From a checkpoint of a small transformer trained on Wikipedia: tied embeddings.
Each number is 500 + 25 x the weight over its row's rms, rounded and kept within 0 to 999. Layers, rows and columns count from 0. Numbers have three digits each. The size before them is the row's rms in percent of the matrix's.

# layer 11 MLP down (transposed), 512x128, rms 0.111, rows 152-188, columns 0-127
103:520498519493497489456495485450480527534450521454463480462518467508499488518517469470493478465489535506489520490462502564495508516543516452491506509508482527487513538490458519510531512488481471506497489495440477469487499469518464477553475513504485502504537503524483509490486510503440535538527490555505533458526509474545511502530493478479506470493490503498518508513503500519523504479467
092:495502528490502544520490528499508451461507541485476464498480493529526466524510482492539508504487530510512473505489521490536472487503491486509488503530526504464455509470481498493510462522508452448498508515500500496512518499532482539535527532493459481487539496521503544526532487466457501468529543528509502554516531509513502568493480505510472504490550539504529509495555499501515502541480
101:515531480495497532517504471469508530495530509551521446460508510507462520521526480464540489507503513486513440512467505508521504495479471440470532493546486473508490533468502489480526471460503494510509516527525537480529486498508511527466473481491474491516518496541466493525483483527550465484494547494527493512501515509480525473491520504498518526488492514460534450485499539462507535490454
103:494526507513513508452494483500490538542505493500487484488517547459517488557457504489550518469499509511524538497538508512490495527500480519482532500569488453548528473495515481524486487458511487508492486487522505508485526510519470486496549454533518474472496476481484458506542448500520515514510533479449491459478519518493488496538480488488487525514463500455483520516506498498524480469467
103:475465465489480488468456540528489529523501549489521478505492504469476494483462514484503470486501500492461523493469506501493535527474502485512486446506495531502538495535439482521454471551492476506528512524514515502499474528480465490510496489479478503467519526531476495507515474530510530481471462505444507479536505525482486518548540490515507507489489481525518443524463484466502522475458
100:560507526524529513534525479493528507477479449468498502477468501530509502483511499497503513504503489480503473464520512522505519443450460490495453483501493475463507525513447508491476512518503487484459491491481523532519477502499487476452492500508496499512528496475481525511489509513460502560523507488502537497465550501499472525474482525484510502490437449525537542487542509464540497504464
102:520496464506537514516452535483509482545502509511520505491482542504494518445481494521443491504509512501500485457483557492476571497470498460495478490511546484492473515523454530512515517499510496503506538489490481502443466499505519452503503522531515510511486485472483520488498539491508493495495476540495505481502511487570515494475458506532524468510480504498483505503489461467504515537436
101:481489537478503518513438497517501551501523532507511486473443493517461525484514469532477500532488503500546487499483538480505499524494517498513529509537449486495518487481507453480467549491521464490503470539531497489526524511499480517477480483464508476516510543490542543486530482474500485504495476484503487507466511462510533550501510489509510482497481534474442515538501456468537536502486
098:494461483487514521532504487493518510498515465504537523524484465492513513505466487502512511503511532473563534453464477468474490513477473444462508475509511478490501484470468494498460498480481518478439472472514499499495521492529492495530485552523474566509481485494556497472504486519517495496514456522528501536509525492486477497515448486557470534464492461456494478489506495504490490483493
098:478487488472523519517521503531522516470496470539512495504501481501522521535485476457513483504465489495524451476525523506526523496517519449470484459473500525511455518464494525458525513466489490496533491510541570555479499483494520490477505492518496489449492485480548502509492495478467507471461472455456521528471529518506515512526515490498532503497479495521519464488530527542476521453483
105:502510487492470490479501501466465499528545514465506539496493521509478444465497474503470508456493513516508508527516498468505467508488474526505549481505512493515465498471560507463536500524528488494512478510523499478457487526500536490534498444502512467477535475506527514525484547521513478508547508442500465499497472463505511531475510474481504490512524485476530510525476547436476520478515
092:503504461509553531464517474488507504496517493541503490472533467550494442458523536477501541463497457497495517495514491539503497521520494478537498518494465486498519408505471486482480553503501524526511501458509467489503515539536540470501494519520473501514479457526446492465534492517509486473503519493496532518510502494517475481503472498480531499542509498506515500497517531514490484530483
091:490430483500511465489498525483531493495501464520493441473510512505514497518483517471514525511511524504502487544502510490513489490523462550454504484549513541464480504473486513527517469483503462508525485486513504517485489462505530499506474511526515469528481554534511528490492478520516488476473533512515487450509467472464508512497553501495479470516565495515565493504491493555499504535515
103:511478500504526528499485483475476471502470458492455510480530552482545483417505518513492480502549496509463484489515496480546483471540480517484496526512521504446492475518494464453522519493489496511489534518507498506484536489501546508541482514500517482502510536498520511514524507523498524485511523464543509526485458538509472492480485488488530506523501523478471429474484469547486519502513
106:481462515524466501515521467512486479509512465529490496516488486445424500524538477460486498545512519508502482527517497474489518493502485533509511494511465524475546501487479484497525502514505529493476510526521521530479514496505513516506508468509537497460553511461474493492567458524460500480491517526511496532514533506470477516461470524522561472549475516492455503505498535519518526491499
103:505478461465502479536528518448477494479504467488479482500484525506500489493473512489498516484488480489509524478510516489518505451486508487504540511453504510488487489556502483559492516492530519467503484516477496461537512482521476543477487469537517483525450487481508472534487431514470493468478509553505480506482499503527553505519435561471501524510501487507516500461539507469495506510503
103:489461484491518491525523469533561465487444509506530493470522493480487541510487528494482497482476486514507544475480500477494508502530494499465486454473464464510467543477526482509467498504524522495499455517477523511484403485518498519476476468517500534506496487468488505493533512488501494514529448500491505505544506490483460510552446537500493479476514504516503505531505513495496541495478
105:504505504524479483549500512528482520473465515511543569507485525511501544468482481528555527503478547545518528496463501506494530503501502522441460493497514495493446496511525493486484530483485472490470467526481485466480484446506470474516516514525501509489522488513505516519528512485485499457526522501477524479509522465521481508435474447492495524479481482515480482486473487524479520482538
099:527510536479503459499476514499487492495508457534518473476468492559465542538521523473458497518506470533522476506487498531505536502492454522534542528491494513512529526531513460524504491487473515519513522469456471488542485480549533495487521496523493458513516492477499518547487524514536470559515509527492506524508486474470529502482501473472532508498461506486496518502529497533485543506534
108:499518469560531507502498463546517496502493509521526450498486449505478525505487432482443498477468482521454513471509486484517510478506519511458476510530523490523468475483484487475480461528503511476526474502525473497514492488521512540481478496525515491478499504513547518465461458500550472460513469499456525477498490491503527494528500515537478457501513472483479459504476491505524538498511
098:523503465510539499527491493481507473473499505523486504558539450512517461555524533514521498526487467476517499475523517496452497532485516520449527490553493464496477492514487519532467496548503506504505509530501462443464497500501522509535467461496512472519489497477534498547526483497497545499501500461498518524472475497532477478467498494519521522553540474517519524506529522496492513507478
096:533496491487500514552504529520496488489495542502528512501503485481475488524515484507500466459448481509468494518506485477461524512523497515482496512551523549508547489516489529538521503478502512491466475487519524543462450512532507542495495493548545512556496494515474483470469505526504536528496501519497507510484490525479499477461490513542466507464559491511483467558489464485497483529525
104:492503477524524482527498448490506457531550469510516523506487503527512497484528493497515459522500484490485523492463513481486476490470493471414489484473507514485493468449497495514463486501464518471522513490485498449485503518518475435526505528541487520511439534467518475482510483489496470504534526506516503457496502487549544473485516487504472511506519465487478527519476454525523512505506
105:495492508523509522492498477488475472492520472507509530521496493479491484475484472503568446504471461521535539501527513454514505497511478495506516494473492516515438495498525496536541507484468460488480508540521469455539518468480505494493515465546503507535490469531526477499505491465486519464506521489567479512571496523492538533483456479486491500528488499492487481496516538471475510512491
103:536496475485523514468490481428502472492523506501501496511491476549528505494507491441456467507524489491511464493510492485529503531528474462515511514502523468462516483491521471456526523496537439502474504490493438491471478514504493507490513502475489497572511488500493528501487521469500524549488536494455491485516494530558473496503542512513492517485536506503538538496532499505490533501470
101:485487475498498491477510528534485495523491452519555515443496436506468500505500533485508509512510518501489519480505488497528478501521480469463499518534530535514479541533561486443480480535491464470460488525475468512504516501461495510513504486483470482477520500501477479511520506459493440503488472463507523518490531480514454487447505482511503514498484523506446527529537490485489504457491
097:524479491506544538550529541503507493476479545491540509493473469459507441507511491481505473495499517543500478474540489489536547483509486471458525521488488494519527510502522468474470519528489488509535502492564509492497556490513478507515534495477495500503528514514505484574503488491511500472542449504505503533512450498493513483496531482522488481483484506478502487515452529488515481543486
082:501504498475469495498496471497491478536454465488512346492519467511491510511467474480474483509467492503490502524514499490502497486526487503504472504486498527490509444491510529480527501521501508452518504467505515498519514503454489491508486453517506477510509450492481481538478547474533474534519504491477511459489527506508475511481485499489449510520488494521480526483501508517484509496507
096:483510505492529516498509488492503461498557481475474510435448465484451467541509463445481484507460523496523525497483461510484492525523464504493504503507503521484533437496522514530519502493510533492451519511524526552490505497472434520492505507501474510538470496501498502481490509464486514503523478564459479490525508485511521519475509506526495508490501495530486469477455516521500495540495
113:500524535498509480501497535505505501475522542496447528478514492482492498538476495471510500493564479450509522488490548480457526528518495487491502518505482480481507504504537505551480529510502473525538511463500495458475499431488506493455515485511506486472481474468489495480434454497505507527492532551500470511476544518517497468491496497534494441498527474463493480489514487488509469522520
099:519494474470513525505487537490495540487493484454504500485455528515481498465488501475537488524530520492487507473545482501541438514503518467485499480490517514487489455524558565513492472540483529475495512504493492481524510509527502493464479469492499514442535517480523490560534558496508549497483449481491489514482497501494492498522489476497454519519514485453520481478521488473504486514474
100:479523488461527527464519522492528487536529483509497499585484490489502497498501486458446510506495539508521485457521517516432523526484510521519472482471512489442498526492523521501468488544524491496488480509493486468522462491504476494494489539479519455530473499428502487512515461542508514474469493497474494521527488537472517487501508539511510531506509496504554501479491499539508505515496
104:487509536508511454499485581470475484539505500466505544537508471548473531497459487455497501507478520454519479485476470488521504523519489519519489469499537528484494482481502485509499486544496459486476545452488503476495495476498547481499496529518515483577523512487465486496495499527498455470531510492495542478516521509479514498485457461500510506513482482497507527471522482482467526501504
097:521502521477500504526508500470517467555474491502539467488491506516497521455511464494511469467521537468501494483493503480512513461501445554535513540548454506510493517540503505473508494504484485499487512482466530467500483477489483492493512499545508516507488475475499491546512457496539467523480523496458481484470516493498532535470508472512494536507523469477550495491423479530513499523467
098:514508533477495505470456488472512491508512504491530493491522512492532514499501486525497425501524535503477500531475470474503488528480436556475467510524511499526506498488447490491515478482484486475505521460467517488508463543467459486482505469488483443502439500495468518491510524491517489529508543483515532538499503504469541487541484530508463502516480520540521492499489447492521504472483
095:554491534488502495507426468498491487497493481493486510477522479552503545530534473467537485524487498502483489530503476469499489487511516477524511496449513504432555524502484507475501513443518445490519537473503531485464510478506532460488448534511495508475522490485520470497489493478489513469484520560481511506540495521528501528488502497468483510485492516503512495532508477486523497504544
102:480431498471497445515478476564488481469469493477577479526496493491520489470520468524497520516511491462490496550529473466499470523501523457526494528559475489525487513484506503515498505466460505523508502468463477502437530503526482476512515473472491521484480535507493482509462515513501490494488477472515515498490503499514511517511524542454497475513504494485506535535504499515492549481504
# layer 11 MLP gate, 512x128, rms 0.111, rows 153-188, columns 0-127
086:514478531533475481513525499547492477510498510498501534509518525548508458491445522523483456527504495498495477531460508516495492510504543474502507488499479511493472526522505475485433485492493523510485468523499488461558498514495503501507519501519481528482525476561507504463521501459500531491518470475481458517530472490509486498553551513520492493545456464516457467513461498474525499465506
101:508459475526507498519489463482512503534524526533470475472484481493537516512476522524475510492567447502479499532478460458469506541469454517504510511520513517512523495493511465467529518511492494527517532525492495546504508454441507465481504461509506477532508493514523516475495500524503487524487508482463469568512501542513481493476499527473530539487498515490505507491489459490514476456463
099:464556526511501518485509480518484514515493457508470476516505492470497464567491497487518530486525468515553550521522505478506538477496456472454504499488512508466497481503499484538506477514480543518547565499535497500524472473507505477467486530541480498477490511497520472502502547527515478465493537483543473516510500507459494528462503491543519479504474502528519470494528492518473518499486
106:471498496459504516529481461487524487467463505523502469480491452538548490549483530490503493515486473514489508490508515481502485515499534476525519516520480531504472460527497516472505472505470520496540514502457541491481528492448555469507495522491453502532521504465488501494516541512496533506487537535519457504553480454471519506501476507552535514534528480483519494481497509501489546466492
098:495522485499518497544506457487494493519513455530490499520501516504507495476508537488459514475495514511501518490548482512491517481561439520486504507539504448521505520503479500499483476475521520518482458512477475538543481509509508463560431485497501469496498519515524509531515530500483494484488492487506510508509505459503506532499523514503534534464556525458477456499502548473446464496518
095:533490498522506498503503485485513440540487511524485482500531481495497514485512460516539495539531524503557471487505493484518497499516503449525510466489519523498577491507520515529505497514490488492488526478531518521525521531567488509471498545490516516519524532520541469534549524516507472498513514542481522481491556477511520486473478513467541468467543498503515532500472498485525470520482
093:468499497508518515476524554460515464488495471502520469469500513527513473505447551504507510494536463545437517478477502526540547493522494495507503480546520503473487499489495488489535492514520505477541455518498520538501505515496495489477489552504523531501549493498494532523478521464537465480496489539515518510495468526510476499502500483492483493522511496512495541513493528494533471557564
102:487509479507500461520495521508517505466510476530545496484539555519527464506523472478492530522496466521521498517505438532501515500518469483511508492480523505518520454540502478496568489492459527477507465519530496495522500534463502497534521498448509499499488529500495481531501472551483526475522513498546499487558481453516507518489501469511494539535463522512500540490469495483520487518539
102:457495528485477516507503511477487506493497484524523511433481546496459480513506490498544477494486453500485513513530446480495479502468489453518494478475452513529496531525536501468486507481503507547500558525550492513493492532464484519463508490513499476509493515489538525531499546454498517439493481489503524523540488506495486490483507493514492499495495507465473554494517516479556506542513
098:497512476494483504495495502488480531528517476511505488450494498523503519509539561530510467502488528484535537486529538489531518476459521541470450497540534546523454515490490481475507473513497472481523500498548482525473502510496513495472525462486497501490479488506500438490504521484531457505513458492469506487502482486470531493529449516440511514459520463528482470483513513481502543513482
098:492531520481481488501507526506497492488479497488509448559504466525499485502480475522529509459471496540494498477501469479539484530482513505498495534495514562479512479497502517487501466530509474500518520549488491519464532471457520504481487480532503500458458504535511509478519518478511486540439513504477483503520541502468500520462483522463502490464552514485485512480521501442460540523452
090:505526533525477509493527494521538478468505505492491497503506477534545559522488519530471488507432493532478474521507503464496532521518474531528439548498514514490526483456521460487465500559517480503501515519511533480543512539495522490485545499511498501496483471502513510504487503488472507523505488501500551526501527483526503522481460508558497472532479508525478470490500481484521557473508
082:486502526494464480514510501496532490533495517502519519506466438528508499546566464503519526516469528535533546501476473519491502480513505479501510498513483492518539510488545516506490456510503545501495520501489480446451503502501442485529513499542497494519511460511531467490452498512480519487474513532484486501519559488521478533495509499477490498511513461529526530503494563482531461502497
105:500468488512501475509486524495508497523503487509489484513512504504519521522514478499470495465562499472522504520509504497504488558475450472459524511507478530503461426501461498489511483484517479486517542534476507518517523504515496515561549465514512521491461493508575465489484506504542533499547503496497495497496500480492485494561507519483486487558490447502524479528451486488493489492512
108:529502473471486511486518516496499498476542482519512519522571521494517547493532528531534496488497498523544526526528527479447508481543491490497545469538515489503483540441538515503498520497475497470463487504536502481460483513507505471468486515548559510553522543519524485519492498463494516501521465475511494479496501492522515503516494477531552504470511483496494523457526501473503508503496
098:493480515485500483474459500489513512503507540479475536486480437535489443537544462524520500459482495538520524503539494513497505506524522568502545479511502556492498503539480473473527499494473487499460479504497476528474517515546494517487486492446501483508503492485481518543483480498483491498503513484496499488509498460537502459515486521453460493509517463467489521485476473489484512453456
105:515471468507537503491483521517524540456449494493482473498538532516467511498453475523522536484532518526465512464479523503499506454525465519477465506487548533506522539532494474527483458528512485518534482515472496470469477482461482467525484519476468497475513494518553510514576496526514518457500487487503535523498529465485505519502516499491479509513517470519473486522530488519519497511504
104:538508510474479486466458470518523513546543505504498474533507462554549508477499486496497467436502489509523510522502486455528473534510519485533512550530521488520527489451469494479505493530485490507511464493528499495458530572533490507516475511465510538493479479528503484481529495483506465526452514506544516487488509519516464492519505526490501492491501514512512472554502481512504485470480
102:523508478551489551484477459483519542531514481517470483484438500519533497513485540537516561500506496494501514511484462515531506507472525521511550482488475516463483520451543469543513546497508510501476518484490516495492498504510569511518500479505536485513495467470473499511488541561507528495523507485485502521487520497558524504461526507489511482498492517483509524509521467475523505514521
104:499453508463519545531509454469454502502485487518539486553509499541471483515502458485511493500546489524464529494521507485428539522488501503477494511492453479509491454464531504498510486480556523510501521514526526511464534491469501513505488448488483536531490509510460504501538464465506477490465489473502492463503519522536508484483513487483517537492515504534525539507522506469492500507496
103:524515500517475506541518535507492480484477524547578489517524469499522487476515480478544486484495504455496503509520499504473525519514476467501490488520537556477488467495527523538493516476502494502489482505495503496499509513506479568496533463489484518533519463510516513441496523512476547485468515480495548486503520515471443468488497498517495532543505516479460463547481472493504483540504
105:537506479519508512496453481476482497534484458489497478520483512508498524491522483510510482461492545476542499485496479480498484525545451526502470499564485494491468517483514483503504546474495476469479526503515516518474462496486516476518506527559481504498485488533515469490565552484484491495463543500530524511496490479484508508491529545457535482535486468517494493530479488553543528513487
105:495486506480500521502479538522502494500474493536465449506461485512468532558504533476525501473458508521540533502496519503515477451537475537515502484505564489500531517507502490539489520468535462507482551534497509538512471480495481496492450470475510535490490487474535444497467511483475488514504534458467506493504467527513435492513512514496509510477509503509492518495489519502476464509461
111:459515485514535517500475479525534523519519516472475506471494471514453501500538471493552481497483509490524498481504472515481471473483523499526510507495500485475555526564533501495464480440505511504495534527523522481459537515474494480520502509509546536504471530515459493504443477506527525497504473459518530498477488469515487497446515486508484443485480484508502481451468497496530477482495
106:494551507527498509464455499488522536499518519479497468494487468511494529494528513468474509501529490466516512550500489464508506529539483516520520523503469470488509536500513490493516491504488450488486524486478535535514547514465534493511479540513484473505513467519496486457485503529459476432477489459482493506479471463477455521511504466538508485523490517513524546526458488535558503495487
098:488517514512492501515490492499468532506439527488510542498486472571502507493485495504476485475459511528526478503466563471502540481494522494513520565479512504522490503468502466539528487484489504510547468473480524501462508467475499514480494494540446496522473469496521517519472497485533491494484521506469510450503471531489488464503522483461489532468509487524530500507499517559524497456507
116:523506522466530518513522460503491480534512507483543496512484498498525490509506474501488479555500463480537459488495504520505483522508517453470486505484525491524503508480556496469522498503535479543536500485506524498536533510467488558468541531499494525489511505454489519485497539477530533470516456445495448551496497498508509486498481512480528549505494483452490491515514524503477492510440
096:488527519515469510485518506508491529472513489502504504522519533557491492489508485510530473464512501511521498548498466517528494505489544474455508501480484462537515538524544491507522463518501525533513478542471496495447513497510535502522545523509504515483553495520505491511527514476467515486473506495552565473497554518461492484453464497493490465446487496482493507525521521526513522489544
108:468520496509527470509482493457493490484526446508504490496505537511469509500522539513531477488502504540540500531540511506509513447494468488503514516494469524534473488490502508503501524528485501497481484566521524533474504519480503497412477472530519510529499499469531481538487484515542515457496455496489537487508488513514493520518491541505498420477512474519483512516466521473494525527479
102:493466463524525499535514533510529489505463491505450476489486493479521495514510523483444509487479471474503528522485498449503515468518520528490473502515507497496506503471479466512469506522481461488537491493505516530500506500478524524470482476443515475496467570492486535438490514532500520506527547500492535506487538505513464456527531539464487491505501518454472521464477545505505469502488
099:496538499513515517526499508458529486509492486521501499509484506511490525552562500504462510483518486505532500467507495488505472453494523485453505489473484483489501490478472511544489504471507554502506538493478547493488508515523518535508513517474486498519481546530513536470481465480477534522503443475469500468487473511517451561498470496530496509519566527472522525474486485489456482495541
115:498509517515495462492469513471494464478476494478544468469485534515443490525491510482518470527494484532540488555504525529484455446520512518544472496485457448513485499497490525541478488508462498479499487483507515501505501490457520521525473543501540481524480527529480508523495493520495462449475479498515524547468465498518470487495500533488496531514516477508498526524517543534458500514509
094:486506483510496509524496502482534456477545497456520501465530512497463492549453546521501499492476442499503503541509498472522449543482524493476502490506497522495536468503511535521473484464472476532488517503487490477508497503510510510454506491517488460505472535491537517485508533520513514484472480522520477531548494527504492494487527492472473531519585506481469545504462463499506508513522
106:473486537513450513472513488486474484497530493504470491471527547496535485491473485520489506491509517473474522492482520473512492469515492478479466506530501520532527544501475511502524484452481541502469549446473487516521500508459494528491512519519544428500516530496503491490506528553489523479448536524531468532500516469521510555497502509513510486529454524474464535510495510503520506494482
103:494532499480529525544510449454472515526472478535498520508488499464552520522550508469485527493507511491504510502513485496529510480547522464511504465493519475480490514500493489521518497493522500493521539553489472493501529519510490489475503549548537496487515529516533470483481523537470508519539487505470467517500492565500501519536491450466522467477484483519520505488434493475489510535513
100:445506532465484517513438486478549503496499496469526502504476519511478532516504489441502515492489476529480486515506483515503499500506466510477511541486508465489481482493532443538495490490460549511507494485485508470451515504518487536439502500511539563471494476534478484492512502446513499516501519444482497479520494483499479480540494486494514493540501455503522483541507448500488486516495
# layer 11 MLP up, 512x128, rms 0.111, rows 153-188, columns 0-127
099:528468500532454456488443491490475553523506493525501503512489505488454507478476507451427467470508478471523532502546483471487503452485513502516518511507466477482514507518523506508502520535498521514502486467525491490479503508481489511459504478497514487505498535509542433523467509481489511508495471475538505502523487476518511449527579501521488461496502499483488502499450490505490496524489
098:478463463473498536461500478570499489512535470529509475508523455520480497547482525507487504523510512515546541533496506478495497489484511506512504509484491527470513484521514465501543477511527490516538479526530469498507470523455538508487523525519493497502459522506480547499542515528495488544499501507549459514517475489492465499492473499461467497482509495521514513503450494498428462484508
103:501514477514519466551498508515486493530517462480496479500528479486471530532495512526528540495475483483523548485474539546490524432526552464559476458523479493488481486505524476516514526511502478517512512518478537523512473482469492489484526493540552506501511509512480513484546444508494504486512504495477510531503498530454452498505483469500515553507513500468515492522531472479486509502529
103:543537514502509512455497498511533480514486456533538442517479505513471512507510512546521491538509484526517478491522530477520457534437461502534494491483495454479474488519477479508479548515503485516491557473507511495510502494500514504517476557458482533545502515494503472508496531474505509482463540492522460492519479478496494503484501507528496530531518507488467479461505543520518521550489
095:416500508514464468487523494475533523524517471523511472504534439563503515508507515528486479495482503476497445525519474517522496534510515504529533489534514482506508499515527502539504508538531545518502438454503479542495565475540507484505492477483521490502502449498492504478525514507477522549510509509505478468488515489488498505524503521509509496479519509504512466516482466511521535473518
101:508475515518480547525513482471477486520471528543492510496506512507500535504537482526522548524506492463489493520512461501489510511503469463463494510529488477500512506500486512550505486478533490492497522482531510468511516523543458511508505462524448469491462510460511502513498500523577502503530525506545531478497485498509521524466478508522498460558466483521430491538495462529513506496482
101:499523511499491501462463517538529508488525467467519484508515516502511453457511554497504517503498527496499521470520546491539490493515531502467541505509479528499483518554573503517491485491488479510515445475512512481485503470526441457494523505504521498467535468432446466514450501505500513495484517513495548505509497484501528472512495522492537467501495497490531480538492516511491478476494
100:487513505443484506535458484540462558506484495469481467506491515507515483439519534522495490465502483495489475513553513490510474452482524449502503471478483539538513535516507522489519528478487533523522512477479493513483506480492516513500517484540494480567486559498490530539492519496498497500506517498481526504502493482477524464489511510510469482496485505522442479479497502446529534533470
098:474511512466500526497454479538511460517498509475506482498506498510511522490513501503534496448534512474459458472504508496502500479483483522525497529530522492486497478506480506528497558501504500498524449528508507465448487493510467494479496494496476494532433478493481533507503536493531426445524540545514478479466509466500485485493526478491489513456500502514505492458538537528483461487465
101:484497513534556494483505516481535439526487489520505475464464504507503501450534519520526493520457496457492513515504519455485507476533528479511498516513503542464510545494467503513503546515552458482498504527475538494469515507530525463450483544506476485492479560507494509503547513500504534487449504490469477472531502471485498527474491513514497514495498495519471495487518488488454495512462
101:507490487510544483479506474511502472500468482501524498519461502470522497448507494524483508535536531489542496515512489503500472518486488515516491493537514471484498511517513498518488471518488455494494542489483463504558509497528503442459452497499495506506529483508476518518581457467500525569470523496505484481521541475473538509479496501529503543488527523531513510527460492505493519448477
100:492529455533480510500499446513512529476484511479470537476480469498490500528522483506490462462488468474476469520498509522485456506512525495517497495503468509490507502468490489470491458488501511525501558505503519462493481513472475501513487492511531529479484469553534484544532508496510528454484492492521521499539486507506536535437494499537457509447473472525545475459525510520502505542471
092:495508507508526501509495506552492520510549483441542479491528491495458527544479522508469504454459479496527519521491510515492516505474483451466493492536502481516517504527458515512465499486500541442515500462544528515499486523498483510452536499480490496510443525479434497498494499503520500489485465551437505472513489490487508517501536517496495513460501487486528537522502482488520484476519
100:499499514556520489486455520514527498481529527485516516466514455527519460503497490513455464507457498517479524499499540529471474495529501530511483537495494520470477465498507485461491522511485497502521439495463500480529492457526485510552467481498521507521489481534526518526441503495524506516459471503458534464542498493502519517544466462522479475476519482520477506545478473492511490506497
104:515495494530490505489519464497530469500492544489509530507486548470515492531489461510503482514545508521521504502508503495541456552460457509508499454501512492516556464480494491472527474500485487484508509480464498495487472558508513538495487488493481493490507473457508548539507470465484481548513550476474501508492519473549517501490498481479522524464486540509507487532488438507465466500524
108:462516495515526521483558533462485517512513465484455494501547501482511515490539493523482489474510516522491524490498537484488524489530493443507471454502522449489485548456528535502501510501529482453516517543507484495477475525491430444519466514497509519532528496504505530482509516527510501501510546521494527514497518499506459461493481521560501520481496522491498503464472519530489489496504
105:486493477517532499495510482504509506529524539523515501482523482525481492538474542529543446535514495494511506472516515523508513539489510510512536452458464511483510474526506526468496496491478535518480521515510518460518476505507587504505508523511491522534531510502516486517474496504497500489471514526529512516478506466463556498540520523509529522500524526500505545506514527522464511559566
100:539487518522508523497509482495528503495485515525481500520512564545519505509509481484522469513491478494552476502538486518533443488509495491455478450509506509489476484500465483470521535498513514471497504515502475484513451512460450526510498460550508491468461530482499506488525469513455505488530497552475503484507513480493520467525489514495507500566520477515477481497493512463438490534534
103:534494491506525501460538486487519541546517499513498545494481525478488499515484515467521482504498485505484471528504505526505499468522506537481507534502516466487565520507521499496493496476504472464489515531480506510454509548521509501490569505498523495513541529489515517518496536532551481475443490429497498490477523515485536505515512505472503486517512494490449527544512549478473466528474
105:481556483504526526499527462513472493472550520479449540462537495482486540467481519506495518511525493490488475492468467512483470538517497482496463504456488526466485523492480479543499493486501525461469429485527488521468510509520482523489545467496489495462508503500530508508525503502485489508504516510531509513489542471550523544493461477473514521546498510495516535472506514516507556509497
084:527486508443508485484506497463461482479460501537512512514505491514492530498491515526488491493474489502476467497494511507539457503521479538484530463479502503498522506491493519501485486515477556531474453529516514503504533513493489545464517455533488497543520478523501466521502471483479480480489538532531552490468476497496439470524520520487494536507500527565504515454471501478554475495516
101:506509482507472471511524492531529500476500475523527532469517481561512495468503464499529547481517486498533476462515503493501506521483481495482519493491553501524497494503514557450498488461522510500473507490555548512503469558519531481473527454519438501517507493522481518501511467458468510542480527503463509518520439505515510491469532500511478490514480467509489501505514519510478524489542
105:433480502519488525510505488490472486527520482517515523495513476454514475520505523513461477527508515522495477480504563497554531452543503495537513476551527503507482468483514492502508454499517494514486471460468488497521482511511502500493507490474551524453504489509506488460521508490510475489470510492506562505482465536481506520501542460472540472493466517511546494504486482471514440498506
105:480513503584503488528488490504485525498500470542518475479512480527540501463496509476534492513478519537571492505508530528502498497493510526485474455507485491532479479474511483517461526475462459473520456530491491471500525465503533531487512476511492466487510529499544506473512490492500498492493533506506484526500538505500521538538479545471522517484481487531482498531507533469472508553548
103:545449498486488492520461496508476537500495533498537515511486503460517503496517520476503504504554536497529472518515445473533450491467535532488495483478528507507495494539500523484436510508495497519533478512505508468503501516525504488474539478511547502508499486509508518526476473430486497483492487487580501475493529494529510490451492508472435511513487508488483494529515547498480516497507
102:515500509505507502433507517506509506532537460521530466523508533506544509516490485457455489463524539533472536504533532503473503471461477513527473479499489470493523491515506483496494509540515489523514521462520458491485477515490531506520466518495492461513510469481471490471489474478484554480474493512482504493476526487514516481514490513501405539535536490508463531484530521492494505470520
108:454534503481512522464506547504483513499510487501486475504540495498480501521475533468501532459536504498465471482503516491530510468462496542520536522543524470472449526504479509512499508489500547477494519498477498465492500503518530495502532446498475504516541527557501446492504443532465503520485519545485524506546493496535510511494526505475495450483503454493497485491460474498472501498527
090:491483516476513500485487507517486540495491493493507526514484524558523535522532512526486493506488481535501533481474465493546491503487513553503468468472532510521491566495476489529484483518466498479520482527484474471497469519508484544470523476546532445486499464501495532541518466521524501502498490455518475516492520507500510478488502500493581481460561519465504519493515527476510476490480
112:485476543497487462495494565482487501482475481543508480483466471520484529501495520505492449490488474496523513517553478479531535513459514576464511533487509463473519515485493482497460481521505480489506530547479507491504518486464536524461498525529477512517509514503508477502530537471505473502507506493480477482525503483535495479508490497529474536479422482478487485486496523549497530482477
101:547521513535491461526467490579507503507472486504494488504499493507482468515489499481503486518500519514508495473512531521504465471500501515474546492505496496543514497516528493504482498522505496521492465504454568506480486469439457463523472491483472451510518494500462469502498435509521524501525477513529493495519481498515542530542467495537503483485500534479483539486526474547528533509489
105:454502513462491513446524491534542500492503474495470461505487533524506464498507463515522489485537466515476527496511494499513489440507469486481509499502475493540488446503543477507497483509517521552512476512457536507499531513505502496462471466496481501477533521491459490486451478465495537481507480510463485538534560479504475502535538474476527529531509489513475479508500497485514453490490
105:528497505475474452519470508494512522469530454533501469474545477468494525503526520519537488489483508486488507467533519538528481530480504510519526453507511542503500508477473507490472521515539473508490493482535503500498459469507489542505483598492537506516511484519502474530494488516512495464535480518499526523549498511482474481497508515519493474496528485488495530530549433500504488525475
096:508479497502475555478523533455553515517475487555520473539525500478485472522507512503511512498517496490438500479484516520518472501512478499499527523497502520524487479523514485481492534448525536443496524465525510484456534501486472502490483537493492528526458517495512518493554508498493539522501482471512549460472516505515509535522544506491555512520502519528530484479478490460476475482496
101:484508523474505496489489484460489447529519531475492498508515466499492492485504505538450502531490500501455488470496538507477521522529505515546524440479458518478476558496459502499487487481477497494482507520456477509464520509508507503489547519481557527465521518493522526473510448488447506543491524492534518478519463499489494532462493516476533496546521519524478512471517483515465520520503
100:481493496498484458521513494545508480505481543477462511488477509472544486509493505514454511483471505534475517519464507478511469460519446489520511578506538498532487519507467511479477535487505486529531488546517492514496505507527531507493528498468473520490466529503460525496487501488496448468482492476503503475490495502515542477526455500525466524472555501478462490515517525472472487454468
100:481490497472547482512494543506493515472504571505434492504521485503486512477498514480476525546520451472494489471483503486494508522506518460515503519550538527490473496503472461475539540492505535519516471478515507556519517494481508502501484511438484526514524532523521495505502491526503467510520498506485492516518508502518483463495542455523501469542450471501515499508461498455484494448500